config.yaml
d_model: 768
head_dim: 64
activation: "tanh_gelu"
norm_place: "pre"
norm_eps: 1e-06
attn_scale: 0.125
parallel_block: false
optimizer: "adamw"
beta2: 0.95
decay_shape: "cos"
batch_tokens: 65536
doc_mask: true
train_tokens: 906800000
dataset: "wikipedia_en"
Each number is 128 + 24 x the weight over the matrix's rms, rounded and kept within 0 to 255. Layers, rows and columns count from 0.

# layer 4 attention query, 768x768, rms 0.0382, rows 442-447, columns 720-767
[[ 99 131 139 169  95 103 165 139 144  78 117 121 146 198 168 117  76  73 101 122  94 193 194 134  98 206 154 183 160 150  72  88 126 129  90 162 171 168  94 103 174 154  95 162 144 135  90 126]
 [132 141 138 108  88 174 126 111 144 177 142 131 117 103 117 122  93 146 101 112 136  66  52 125 125 159 122 124 101 146  94 121 159 164  70 123  82  57 114  92 123 115 154 128 155 114 130 155]
 [145 100 128 140 197 128  96 146 153  69 124 127 135 150 153  64 163 163  48  89 149 110  66  52 148 207 105  86 123 101 112 128 125 156  92 110 141 193 134 164 123 135 183  71  95 194 151  91]
 [133 137  98 163 137 121 120 130 112  86 146 113 104 154  68 121 144  68 100 112 124 100 102 210  98 166 124  95 117 154  79  89 125  97 138 118 154 141 183 117 131 168 169 187 190 135  83  85]
 [ 80 108 105 100 160  26 154 141 115  11 149 136 123 132 196 133 147 154 138 134  46 185 145 128 187  93 147 158 126 105 142 142  47  99 149 208 197  96 131 143 134 158 136 127 130 141 151 154]
 [144 118  84 190 180 105 220  99 172 117 160 192 129 193  97  85 155 142 158 134 148  94 133 117 125  44 104 147 145 154 153  90 155 134  84 111 101 118  92 103  49 136 106 230 119 133 111 118]]
# layer 4 attention key, 768x768, rms 0.0377, rows 442-447, columns 720-767
[[134 162  93  73 135  77  82 176 160  77 148 106 140 141  86 156 120 117  80  93 143 114  92  64 141 148 119 131 232 124 143 176 132 140 119 112  69 132 173 153  81 132  76 108 124 119 118 167]
 [173  25 128  97  96 166 151 109 128 156 156  99 113  89 171 138 149 140  65 134 114  98 134  74 157 155 147 130 112 119 129 107 167 130 162 115 158 102  98  83  78 130 115 113 187  74  67 139]
 [150  94 130 229 135 159  65  96  89  64 110 117  97 123 146 139 144 128 166 154 103 126 132 136 105  89 118 139 117 142  84 141 115 117 121 147 232 166 144 190 159  74 122 147 157 156 108 142]
 [ 41 147 106 153 126 121 173 184 116 189 138 147 215 156  44 169 123 187 141 128 137  84 147 196 123 128  81 142 148 195 126 107 123 104  40 106 111 142 127  85 151  63 177 112 119  57 123 113]
 [ 94 255 137 106 149 119 114 176 110 165  88 192  91 182 164 130 115 152 188 119 101  94 119 129  80  97 126 130 153 127 140  94 129 144 146 138 126 139  99 134 136 103 155 120 140 187 143 134]
 [115 212 115 122 119 119 184 123 117  86  85 175  99 189 125 128  97 105 149 150  67 156 191 149 188  63 204  83 156 146 168 157 113  80 103 174 147  89 108  70 108 181  93 188  88 129 124 155]]
# layer 4 attention value, 768x768, rms 0.0331, rows 384-446, columns 720-767
[[102 136 126 118  95 120 147 140  92 143 100 105 123 162 119 157 136 168 156 126 152 189 116  86  69  39 115 142 141 155 165  88 140 122 120 115 126 158 193 113 154 125 138 152 154 101  87 162]
 [150 123 100 133  67 138 118 128 161 151 180 119 161 121 133  83 111 105 147 123 177 106 109 150 132  87 160 156 137  88  76 104 136 136 200  70  99 115 105 114 126 103 166 127 133  84 123  82]
 [100 142  57 117  98  86 172 108 193 126 193 116 161 146  71 181 102  94 154 100 102 140 150 118 123 133 121 128 161 161 142 143 148 135 123 102  72 121 147 110 131 120  84 107 119  94 123  88]
 [130 121  69 103 113 199 113 154 146 127 211 167 144 108 182 104 146 125 157  98 114 117 137 123 110 177 147 130 178 117 108 131 136 174 158 118 190 136 170 173 142 135 174  92 147 107 153 125]
 [157 132 114  89 140 103  95  88 139  98 132 183  99 155  78 113  97  88 115 146 119 173  98 121  99 166 153 134 125 150 109 114 199 111 119  84 163 170 126 123 139 111  68 132  91 139  98 142]
 [120 140 150 136 105 119 179  92 164 139  73 145 157  89 115 100 131 181  88 159  38 146 144 149 127 101 117  99 125 138 104 135 126 114 138 108  96  25 137 150 124 153 140 209 128 156 158  74]
 [131 136  89 142 146 119 105 100 100 118 152 121 150 166 125 138 142 160 124  74 154 169 124 114  92  82 126 110 155 150 130 125 169 139  67 134 123 125 201 118 150 105 105  91 127 116 150 100]
 [ 94 125 161 111 146  94 129 103 150  82 131 167 152  92 115 115 178 179  99 130 120 131 189 136  62 123 136 100  96 134 142 124 136 124 161 119 143 169 151 140 124 120 120 115 127 190 119 125]
 [128 136  99 185  85 122 174 165 120 117 124 161 134 139  74 159  68 147 117 195 160 124 138  65 115 133  75 129 115 171 169 193 138 101 113 119  86 172 115  88 167  91 149 132 107 150 149 115]
 [137 123 128 120 104 138 130 140 111  89 137  95 170 163 141 127 139 115  48 145 141  98 106 103 135 158 150 155 157 102 118 143 162 199  76 106 118 118  94 154 111 162 147 144 143 191 132 135]
 [141 126 127 176 175 112  76 113  82 131 110 149 122 140 178 133 133 135  63  99 104 140 163 102 160 133  90  58 161 165 118 100  69 140 118 105 127  79 118 180 161 153  64 129 143 119 122 128]
 [147 127 191 128 102 110 112 161  85 175 150 107 157 115 129  90 128 139  99 165  70 161 144  95 183 123 142 119  92 182 146 109 125 155 125 102 213 112 137 130 170 151 101 112 126  93 107 140]
 [156 125 146 106 114 126 172 147 105 121 151 163 165  25  45 106 131 129  36  83 119 136 118  70 171 144 109 104 154 129 145 155 176  99 126 119 141 135 152  97 119 151 150 139 130  96 131  62]
 [157 119 125 149 104 107 129  96  76 115 169  97 112 171 104 156 165 164 101 142  67 116 119  94 118  86  88  92 122 107 154 126 168 154 117 146 109 176  94 130 148 173  75  79 136 165 166 198]
 [105 122  99 126 132  76  89 154 136  98 104 113 124 163 118 108 112 141 112 111 129 132 135 139 143 128 169 158 153 107 136 115 119 134 115 159 135 159 116 192 102 129 105 121  90 181 124 142]
 [106 123 120 161 110 108 126 137 133 152 180  90 123 167 123 148 119 147 129 134 116 119 130  98 128 106 121 171 181 149 110 137 152 129 126  79 140 125 155 163 100 132 105  95 139 111 120 164]
 [109 119  93 198 156 104 123 152 115 130 158 130 103 152 163 138 124 132 123 122 159 132  68 135 112 131 137 142 121  40 162 130 108 110 142 122 160 135 143 106  84 136 116 100  87  78 144 144]
 [127 105 142 111 136 121 126 145 155 157 114 158 129 155 128  87 121  39 114  87 109 131 117  94  96 165 153 123 145 117 155 177 101 140 107  94 116 138 157 149  97 134 136 168 116 129 135 157]
 [133 129 111 165 112 145  76 100 114  86 145 111 151 127 113 145 117  84  95 155 123 119 143 166 174  55 108 150 140 154 137 133 170 178 114 110 110 135 137 148  80 150 160 181  78 162 164  91]
 [128 122 124 151 171 103 115 122 159 171 113  86 129 138 122  91 126 123  99  97 178 123 107 159 128 142  92 128  95 126 133 154  82 164 187 115 128  88 167  86 149 130 124 137 177 163 105 132]
 [145 114 100 189 146 126  87 100 154  56 116 114 157 150 123 121 119 127 143 127 169 126 121 125 126 116 151 119  82 132 108 135  95 143 114 133 135 147 125 140 145 146 147 134 142 152 211 147]
 [115 150 158  97 210  94 130 129 123 137 157 135 154  96 117  88  99 130  91 115 143 183 137 154  94 117  98 116  96 190 151 135  90 175 178 109 107 127  78 148 172 125 116 151  86 145 169 100]
 [109 125 118 140 125 103 106 139  97 122 149 128  95 161 155  76  89  78 146 105 186 180  69  79 121 156 147  84 169  97 154 130  66  93 122 121 162 104 130 141 146 166  95 164 120 165 143 183]
 [150 126 125 138 165  93 122 138 101 145 105 100 194 113 167 139 126 130 117 156 149 110 109 113 132 164 103  87 142 103 116  89 142  89 102 145 132 104  92 112 146 164 119 117 162  99 132 110]
 [138 116  87  93 142  76 143 122 152 120  92 122 149 146  82 113 101  92 125  93 107 170  81 106 127 114 120 178 166 100 173  83 185 109 131 166 126 118 160 158 131 148 112 106 209 151 128 185]
 [133 112 148 102 126 143  92  98 129 100 139 101  65  97 133  85 156  73 150 123 116 111 134  99 149  90 158 149 103  86 102 131  54  94 170  94 151 118 134 176 115 140 134 136 134 117 107 106]
 [117 107 129  69 128 167 139 105 165 149 136 162 107  88  71 103 104 134 162 119  74 123 165 158 119 109 102  97 115 137 189 159  87 135 179  81  75 124 102 120  98 113 149 113 121  86  80 155]
 [136 124 105 147 155  99 102 132 112 158 124 179 196 174 118 171 169 134 160  57 139 144 170 123 104 104 136 106 137 108 140 135 147 160 131 163 153 150 146 134  82 126 144 125  81 148 154 139]
 [134 133 110 143 133 113 163 128 116 144 118 152  90 119 135 160 110 129  99  57 103 129 117  78 173 141 130 107 145 120 135 154  62 135 124 155 111  98 138  91  99 121 172 135 112 159 149 147]
 [139 130 134 132 110 131 116 153 155 145 123 128 140 124 137 157 116 153 135  87 164 146 135 172 165 133  72 137 115 179 175  77 147 129 116 126 107 128 159 105 111 157 143 137  31 143 170 155]
 [129 132 102 189 162 104 139 181 128 127 131 121  76 157 111 154 130  98 151 129 142 141 170 131 150 183 167 154 145 136 128 121 191 174  97 125 157 143 159 139 142 134  96 143 105 132 146 150]
 [117 140 137 109 136 155  71 130 153 127 126 142 103 132  94 114 127 138 162 113 135 121  94 156 101 120  86 125  96 174 162 141  73 101  94 120 170 113 135 116  91  64 147 144 107 126 132 141]
 [103 129 153 137 166 104 104 127 117 112 127 105  89 108 166 140 112 112 168 149 175 114 101 117 114  95 170 111 120 131  88 149 156 145 154 175 100  69 190  95 130 104 110 135 137 147 172 154]
 [109 107 180 123 157 107 110  76 143 159 182 138 113  76 157  97 130 131 108 110 106 100  99 137  85 124 131 122 112 110 134 125 119 142 115 132 178  98 146 127 115 124 113 106 167 172  69 124]
 [151 120 121 124 170 198  62 165 125 180 156  74 107 105 104 124 118 108 157 125 103 129 145 122  76 190 118 164 119 159 174 116 101 129 162  96 120 172 140 182 160 151  95 136 160 125 174 157]
 [108 128  81 110  84  86 141 109 169  76 127 129 100 122 160 101 116 109  89 126  84 138 148 120 116 114 141 135 120 149 105 134 115  90 134 141 164 116 118  97 142  87 145 151 115 144 117  86]
 [136 125 136 206 109 161 108 185  99  91  86 165 148 128 165 129 115 105 167 128 117 127  83 154 119  96 108 149  57 105  99 104 119 117 107 111 151 121 144 114  44 154 142 150 167 121  72 130]
 [143 101 154 112 171 123 124 165  76 150  64 101 110 157 141  99 201 155 109  97  94  88 109  92 149 120 133 185 126 131 132 126 120 172  94 127 145 133 158 148 164 122  80 128 136 109 128 114]
 [ 84 119 114 153 100 174 127 103 140 104 166 143 150 114 141 123 134  64 204 157  98  77 133 131  92 126 161 149  66  85 114 117 146 142  83  93 174 139 151 134  88 135 151 157 193 107 122 139]
 [115 108 168 157  29 132 120 130 117 112  99 107 110 127  79 138 169 117 119 119 108  87 143 124  97 146 142 120  97 100  98  84 142 144  94 111  93 157 154 163 148 100  53 105 135 101 133 174]
 [147 135 121 174 149 121 141 159 108 100 136 107 122 124  93 146 141 150 121 131 100 123 141 132 113 203 134 130 122 159 102 133 101 111 100 104 131 134  57 106 140 133 144 137 143  80 104  91]
 [129 116 161 109  88  70 129 138 149  58  65 106 148 142 132 102  84 135  94  76 108 156  89 116 101  79 192  61 112 135 129 122 154  73 123 144 122 104 132 157 145 154 102 114 131 138 112 171]
 [120 132 107 138 143 206 124 158 130 102 121 187 111 147 169 104 176  77 155 104 118 150 161 151 161 127 129 142 129 148 139 101 111 102 118 154 154 130 135 102 150 150 149 204 118 101 149 101]
 [114 145 167 126  54 163 135 215 123 149 135 169 128 149 155 153  92 122 112  79  99 127 128 113  83 150  71 118  78 119  82  72 150  87 113 111 117 158 113  83 163 117 204 116 136 132 106  90]
 [119 133 118 104  71 146 134 107 118 131  95 147 147 103 114 149 115 116 121 186 136 106 119 147  97 136 135 103 146 170 105 119 133 137 166  76 162 118 156 106 109 100 127  82 148 122  94 109]
 [154 138  78 133 121 168 171 105  84 171 142 175  76 190 144 121 122 111 167 128 104 130 181 102 131 118 126 138 175 146  89 142 149 118  88 118 181  96 128 134 141 118 109 126 106 116 125 123]
 [160 140 154  89 128 123 141 112 142 106 185 114  92  78 149 113 105  73 132 159 169 155 137 137 131  75 158 196 100  90 133  83  98 133 165 213 162 154 130 143  82 132 154 113  87 116  91 158]
 [106 134 122 128 143  97 149 106 108 216 157 194  73  98 149 167  81 163 121 124 148 120 109  28 130  92  62 140 152 118 148 128 124 111 122 123 156 106  82 142  82 119 142 112 185 142 129 204]
 [142 138 117 139 152 134  96  89  82 108 147  86 157  81 197 128 175 114  80 120  83 101 125 127 110 136 123 127 101 114 168 128 139  59 140 180 107  65 116 110 170 130 155 145 170 111 185  86]
 [156 125 129 110 101 127 138 131 114 136 137  97 140  82 142  74  98 149 135 105 122 147 162 150  92 131 125 137 162  90  97 112 125 146 141 104 145 115 129 139 131 145 106 125 193 179 157  92]
 [120 120 180 131 104  92 116 170 116 138 187 169 152  71 119 133 137 150 134 132 130 124 160 125 173 142 135 157 133 124 114 146 114 131 135 143 103  97 128 144 126 170 120 158 127 121 158  78]
 [104 135  74 172 113 118 120  93 110  77 150 162  78 105 182 136 122 125  61 123 111 148 120 151 206 157 115 133 144 132 109 104  78  88 153 141 166 152 110 142  98  83  80 112  79  96 121 175]
 [118 130 147 128 118 120 157 174 107 106 111 109  85  99 128 145 162 117 172  96  80 108 152 136 155  91 102 104 108 152  89 116  78  89 148 143 200 129 137 148 140 148 118 120 163 106 140 143]
 [153 128 109 104  86 151 144  79  98 118 131  62 163 155 129 100  78 130 190 120 117 198  92 194 137 101 170 123 130 137 136 136 161 118 171 139  92 113 142 140  84 143 104  97 150 171 150 180]
 [ 87 119 187 114 124 108  86  73 127 173 187 135 135 135  42 168 173  95  84 123 149 141 108 132 106 127 120 131 131 142 166 116 147 138 127 123 121 144 152 138 153 118 112 119 175 163 136 122]
 [107 108 157 150  96 136 109 179  94  94 127  77 117 125 134 121 147 136 158 162 152 185 110 104 171 115  81 130 123 178 152 151 108 121 119 180 118 139 142 136 147 146 111 162 105 109  88 106]
 [121 118 129 125  92  72 109 102 155 184 185  89 153 162  93 148 116 127 115 164 146 149  92 119 147 107 118 134 117 132 138 129 130  69 127 108  60 109 102 150 175  95 107 157 146 166 159 118]
 [ 85 141 103 104  86 180  98 162  93 182 135 136 106 174 142 179 131 216 160  64 100 115 155 104 112 113 123 157 181 176  47  80 143 183 115  81  98  88 140 193  81 134  92 153 101 173 137 114]
 [122 152 168  84 153 161 206 137 107 121 182 136 120 141 150 172 120 104 142 112 149 136 142 137 120  95 114  97 162 147 134 144 108 114 133  91 109 215 119 115 150 130 155 123 125 149  64 170]
 [160 148 170 120 139 156 158  79 135 189 169  52 147 111 166 108 115 179  90 121 125 120 147  84 152 113 135  90 153  98  92 156 113 127 125 153  97 154 115 168 157 104 107 109 167 120 135 122]
 [110 132 122  69 128  63 176 116 201 155 131 157 133 106 179  68 101 116 167 108 157 141 120 163 138  81 103 136 145 158 121 165 144 102 168  84 103 101 139 124 170 124 184 108 154 144 124  94]
 [110 117  93 144 126  93 156  92 110 158 129 148 154 100  82 120 169 126 129 127 126  81  99 154 156  97 153 136 118 173  89 172 105 119 122 134 134  70 144 137 112 146  72 109 138  95 138 144]
 [129 147 171 131 145 134 138  97  97  83 143 180  85 157 120 137  81 141  89 157 125 111 171  91 116  91 124 133 112 109 161 139 114 104 166 185 140 136 131 126 137 129 131 131 112 168  45 122]]
# layer 4 attention output (transposed), 768x768, rms 0.0283, rows 384-446, columns 720-767
[[ 92  80  76 152  74  71 130 143  77 102 120 138 103 119 143 133 172 129 157 132 133  77 169 149 116  68 151  84 105 125  56 120 112 117 107 122 112 146 149 167 154 163 155 129  73  47  82 126]
 [118 232 113 101 116 120 143 109 190 120  99 105 172 126 133 120 126 107  99 137 160 167 161 161 153 159  87 128 145 106 102 118 185 130 149  91 130 127 134 120 120 126 114 136 122 107 139 135]
 [118 125 112 118 144 158 114  74 171 115 152 140 159 129 150 147 113 161  98 146 113 164 123 117 148 173 135 146 139 125 118 109 174 137  83 152 120 116 141  91  87 152 129 150 202 117 145 179]
 [119 119 146  91 139 156 160 121 111 105  97 148 117  89 137 146 100  90 154  84 121 103  73 106  89 118 143  99 115 107 122 138  78 123 101 108  85 140 156  86  95 125 147 100 107 129  97 135]
 [129  94  97 156 132 161 109 154 135  77 133  90 111 158  99 121 125  88 110 128 168 141 117 136 115 134 141 147  93 151 183 133 125 130 158 159 143 123 131 103 137 116  97 160 107 158 112 115]
 [151 132 141  64 105 122 205  99 165 169  98 139 117 126  91 127 113 144 174 119 121 125 149 128  99 103 113 134 149 135 170 128 173 129 117 129 120  92 157  88  49 143 156 161 130 142 152 123]
 [138  91 132 163 128 109 111  92 121 128 154  76  86 189 118 164 126 125 134 154  92 169 120 125 119 116 133 146  88 129 111  79 148 118 105 142 134 150 138 129 136 122 150 210 165 151 160  95]
 [118 164 105 123 118 121 141 177 148 161 144 196 119 134 143 146 115 152 117 114 168 113 170 147  92 176 159 109 134 149  82 100 144 139 137 128 129 155 121 116 150 142 106 113  60 126  69 111]
 [102 140 130 148  46 122 148 155  84 146 111 143  99 123  96 170 110 175  75 128 133  95  55 125 120 194 105 118 121 126  91 173 142 154  69 102 137 108 114 134 171 129 138  78  57 114 122 129]
 [136 127 100 115 167 131 133 168 126 121 112 136 124 134 126 188 158 128 121 124 179 119 103 100 113 177 159  79 157 112  62  96  87 130  65 146 170 128 104 121 102 118 137 102 162 120  95 172]
 [130 133 140 135 146 115 153  88  98 129 121 108 135 140 131 155 126 146 116 173 125 144  87  94 125 149 118 182 107 125 146 153 157 148 121 166  98 187 134 100 151 101  97  60 156 127 100 101]
 [155 185 119  77 146 106 140 125 137  64 140 144 124 100 139  97 139 163 144  79 191  85 140 109 159 153  83 144 162 128 178 196 131 130 128 128 118  91 150 147  57 145 108  95 106 132 164  85]
 [106 149 158 117 159 110 142  81 179 168 119 160 111  63  72 162  72 157 101 143 102 115 130 141 132 158 156 118 115 127 101 173 125 124  81 139 163 184 138 106 167 120 119 167 189 111 129  98]
 [136 152 112  95 164  79 110  96 101 131 110 169 158 108 145 139 142 129  92 149 100 122 116 139 102 198 118 131 103  94 119  66 124 127 109 185 186 120 111 103  95 124 143  34  83 120 116 130]
 [138 120 109 134 123 121 175 138 158  92  95 121 126 102 114 153  96 141 148 133 101  55 176  96 127 103 133 136 114 131  47 111 128 125 106 123 164  72 110 149 146 132 123 161 162  94  79 105]
 [136  89 169 104  66 140 131 131 168  83 140 106 101 111 112 110 119 141  97 150 157 103 116 136 162 155 142 155 128 101 104 111 126 133 142 107  77 113 173 128 153 154 133 141 129 143 129 144]
 [140 121 183  98 107 129 134  96 147 112 115  99 135 135 148 115 134 112 135 150  82  54 128 140 109 129 143 104 107  79 108 111 138 119 131 166 117 109 117 141 180 117 137 125 132 119 157 106]
 [115 193 154 179 119 162 182 101 100  82  60 131 101 160 141 133 105 131 107 116 105 136  98 120 154 155 118 128 126 103 105 139 135 107 117 141  98 150 106  85  84 152 104 192 169 131 140 157]
 [141 124 162  86 148 122 122 177 210 115 116 167 110 118  88 144 135 142  98 114 144 122 163 123 153 109 112 134 128 144 125 140 116 123  95 127 134 166 148 101  37 116 155 177 147  92 120 125]
 [146  84 129  82 198 149  77  98 135 122 134  86  88 117 137 159 148 154 108 156 119 118 158 162 146 138  92  93 175 108  75 135 141 107 137 154 106 164  80  98 187  84 173 161 173 130 168 115]
 [136 194 114 122 181 138 154 175 143 131 109 145 121 153 106 102 142 129 124 121 156 119 116 153 121 130  93  99 133 134 136 103 145 111 154 108 106 126 132  78 115 118 199 167  79 145 169 158]
 [144 110 109 116 165 147 145 166  98 173 115 126 117 145 146  99  88 142 144 113 139 129 133 122 153 104 134  86 113 167  95 145  96 122 131 150 156 117 181 133 134 161 188 151 179 168 124 134]
 [141 131 116 170 145 100 135 125 110 173 127  72 126 124  90 145 177 116 143 113 146 105 164 132  87  94 124  93  90 101 111 135  98 100 153 158 121 155 101 120 102 141 103  93 115  94 121 180]
 [143 154 115 193 111 107 114 138  61 137 100 123 107 144 124 131 106 139 114 145  95 120 124 117 119 185 170 138 133 138 145 148 140 108 131 126 148 171 169 153 143 144 117 146 173 144 110  97]
 [129  96 160  97 114 112 139 115 107 214 151 141 131 197 174 114  84 129 142 155 148  90  84 126 126 149 196 114 127 170  58 108  91 143  86 148  85 135 141 143  67  93 123  79 200  95 107 155]
 [109 127 164 175 139 143  86  89 135 137  96 137 156 112 135  68 158 168  96 157 108 165 128 144 188 133  82 143 120 109 170 147 133 106 180 128 141 201 106 162 176 143  92 112 152 135 114 153]
 [138  85 174 138 114 106 125 116 133 122  74 160 131 108 138  98 128 148 135 122 126 121  77 127 118 131 111 121  80 129 147 144 128 129 124 115  91 160 109 130 128 189 141 159 142 120  96 119]
 [128  93 175 172 135 169 159 120  97 100 149 125 147 148 101 127  83 158 130 154 156 135 145 136 157 105 153 170 145 137 115  92 125 153 124 112  91 109 110  95 162 138 110 145 125  80 146 107]
 [147  87 142 107 136 127  74 130 175 230 148 122 141 128 105 142 173 132 123 153 118 110 147 156 161  94 121 132 113  94 149 102 139 123 174 134 164 109 138 142 149 110 125 151 189 112 150 146]
 [132 178 166 144 150 158 141 138  84 131 132 104 135 156 214  96 130 144  96 132 165 158  99 139 149  99  82  91  82 135 128  84 147 103 130 139 130 125 147 119  87  99 163 140 144 103 149 110]
 [134 143 128 101 132 126 144 126 138 143 145 168 114 102 130 148 113 120 133 118 104 151  89 117 137 143 105 138 112 130 112 125 141 122 104 136 128 161 159 130 108 136  86 120 136 119 102 169]
 [127  56 131 161  98 126  71 142 181 121  93 153 109 149 116 145 145 128  69 141 130  85 104 129 155 138  98 102 117 111 129 110 128  97 102 138  82 124 154 132  36 132 133 159 134 163 164 186]
 [111  72 126 118 113 161  87 120  77 173 108 130 152 168 106 106 153 164 199  84 143  80 139  84 144 132 169 130 115 102 158 148 145 122 146  98 118 114 193 166 197 142  78 141 152 105 164 173]
 [142  96 124 141 152 100  74 140 127 154 165 112  91 129 121 119 144 134 149 137  82 138 158 154 150 128 144 167  93 108 126 105 113 125 188 160  88 158  87 131 142  98 107 138 115 146 165 140]
 [139  65  95 130 177  82 117 138 113 103 106 156 113  76 132 135 134 153 106 103  83  99 101 106 121 139 102 106 139 116  81 152  89  99 122 155 153 118 109 174 171 147 149  76 118 109 172 129]
 [110 164 140 132 123 117 163 169 109  87 116 124 129 138 121 120  93 176  98 139 134 157 131 101 102  91 110 116 180 101 159 121 147 127 126 110 109  65  93 145 123 128 121 146 100 118 149  89]
 [149 149 116 139 168 158 128 119  92 113 120 167 140 152 118 113 129 166  97 128 144 149 150  87 155 126 139  82 157 123 128 128 112  87 146 139 162 161 164 172 178 130 129 132 118 127 174 149]
 [106 141 162 150 118 150 115  85 122  85 141  99 141 137 154 150 150 142 132 155 143 129 177 107 165 127 125 171 116 130 117 154 111 171  92 151 129 178  91  98 130  90  73 107 137 114 135 110]
 [102 188 153  95  85 144 135 132 149 161 132  85 124 173  88 153 121 155 111 136 133  97 164 129 146  43 106 130 116 142 118  97 148 141 104 119 125 111 120 100 223  75 137 123 158 125 123 106]
 [106 179  92 135 120 140 126 158 101 110 115  94 196 180 126 103  84 156  94 111 162 137 131 114 151 106 101 160 143 202 138 120 158 101 118 109 150 142 100 142 150 156 133 122  68 117 121 111]
 [155  65  95 191 123 155 124 127 110 104 136 122  92 154 123 110 112 109 118 148 154 103 123 130 134 156 138 110 134 143  98 133 128 167 162 144 171  71 155  99 175  96 143 130 104 157 146 110]
 [ 94 168 155 145 152 136 136 149 134 127 158 137 128 125 153 134 191  83 110 170 190 130 126 120 145 168 180  97 104 163 153 179  84 143 153 141 147  90  78 148  74 183 120 138 158 153  95 171]
 [109  71 112 100 106 174 155 143 114 103 103 125 122 136 120 147 136  91 144  95 134 121 131 120  95  85 114 159 159 115 130 143 155 131 109 116 116 143 124 117 178 119 130  92 108 112  93 119]
 [125 168 136 124  97 153 116 146  81 154 108 129 137 158 141 153  96 116  79 115 150 136 128 179 155 139 151 142  94 163 129 146 133  79 144 124 130 161 188 170 166 129 138 118 137 150 102 132]
 [113 148  93 146 153 137  99  84 150 127 113 129 127 107 111  75 125 130 108 101 179 126 155 136  94 131 102 142 118 158 174 108 141 174 131 115 135 157 121 107 131 134 139 130 138 105 117 105]
 [114 112 188 119 116 127 179 144  96 209  95 113 147 140  76 118 176 148 102 145 105 106 168 150 153  70  95 145  51 126 169  88 147 143 123 176 113 117 153  95  35 129 129  98  81 144 177 155]
 [148  94 100  96 165 145 100 106 153 172 139 113 124  98 131 150 138 172 146 116 130 163 142 118 143  45  98 127 112 135 119 166 134  98 140 126 139 118 153 159 150 136 135 105 171 148 116 115]
 [115 168 131 135  86  88 111 143 130 192 157 118 147 125  68  91 120 173 137 164 126  95 136 129 154 169 171 111  84 100 116 108 120  92 133 166  69 125 157 115 154 105 107  84 140  73 120 133]
 [143 120  74  98 203 110  81 103 146 119 130 137  89  96 102 144 125 131 118 140 100 125  95 111 172 121 115 128 173 124  86 217 104 122 128 135 123 108 132 129 130 130 144 133 161 125 159 141]
 [163  96 129  76 135 106 117 145 135 164 146 110  98 100 116 193 109 140 101 113 124 117  89 104 101 100 131 124 131 127 134 137 131 146  97 101 184 144 138 136  97 105 149 112 137 128 128  75]
 [146 127  88 120 164 151 138  93 111 150 138 132 163  82 131 136  88 146 172 108 139 167 113 117 131 109 136 140 138 157  90 185 143 132 134 150 156 134 130 156 140 190 132 121 107 168 116 108]
 [110  94 184 164  89 158 146 172 164 119 104 148 104 132  79 134 123 132 123 172 156 126 180 103 163  95 122 129  89 126 172 129 115 151 133 135 132 112 133 127  79 120  79 129 153 144 141  91]
 [132 163 156 138  84 125 163 108 119 140 126 121 133 134 116 129 165 133 140 137 180 130 125 139  99 112 118 168 107 156 141 177 143 136  72 131  67 136 138 135 118 103 153  70  64 123  81 113]
 [114 139 113 117 204 131 170 126  85 135 108 125 111 137 191 108 143  99 121 173 180 136  93 166 147 160 135 112  97 117 147 151 132 125 146 120 167  72  72 125  93 148 113 110 127 119 155 151]
 [ 95 179  76 100 131  90  55 136 156 109 122 108 169 136 153  85 128 108 129 112 110 104 141 141  91 155 123 112 151 139  95 121 122 143 108 134 143 113  92 154 137 156 127 118  99 162 116  82]
 [135 171 120 151 115 113 112 118  91 161 109 144  96 140 103 130 118 138 166 119 176 134 120 136 105 161 124 135 118 112 105  97 177 134 128 116 139 123 129 139 126 109 115  91 120 171 143  97]
 [ 98 153 101  96 102  86 125 157 141 149  91  99  83 157 101 114  78 139 126 114 117  83 121 130 125 159 125 125 125 124  75  75 149 113  91 128 130 107 119 170 197 143 125  61 202 116 108 156]
 [ 97 122 165 113 155 109 103 150 149 131 125 145 136 157 160 134 163 123 110 133 144 132 173 114 116  97 144  98 154 154 169  93  88 138 106 157 183 125 135 155  98 141  98  96 125 158 136 126]
 [110 125 139 153  99 123 121 170  95  71 161 149 140 146 118 146 165  69 138 192 125 144 121 164 149 117 155 128 106 121 149 148 120 163 145  81 127 122  93 150 138 142  94 170 102  74 149  97]
 [155 131 178 101  80 105  93 140  78 102  93 104  90 114 127 107 147 106 179 139  98 152 162 130 101 115 165 102 122 130 136 106 114 128 127 139 144 136 116 109  67 105 181 138 118 127 147 125]
 [129 133 115 155 131 132 132 136 135 210 153 112 131  95 148 129  67 153 139 111 128 209 154 153 133  99 133 119 138 129 125 117 134 139 177  81 138 118 165 140 109 138 138 115 134 123 123 106]
 [141 159  89 101 157 133 168  95 143 121 109 113 144 117 200 121 122 123 130 122  98 138 168 134 187  90 108 136  96 113  88 175 126 135 169 191 112  78 116 107 130 169 112 160 139 171 182  93]
 [143 153 132  95 126 101 148 130 140 107 125 167 128 140 122 139 123 135 107 156 136 128 138 131 123 112 147 152 127  91  87  90 155 121  60 157 123 141 121 128 175 151 131 117 130 137  75 130]]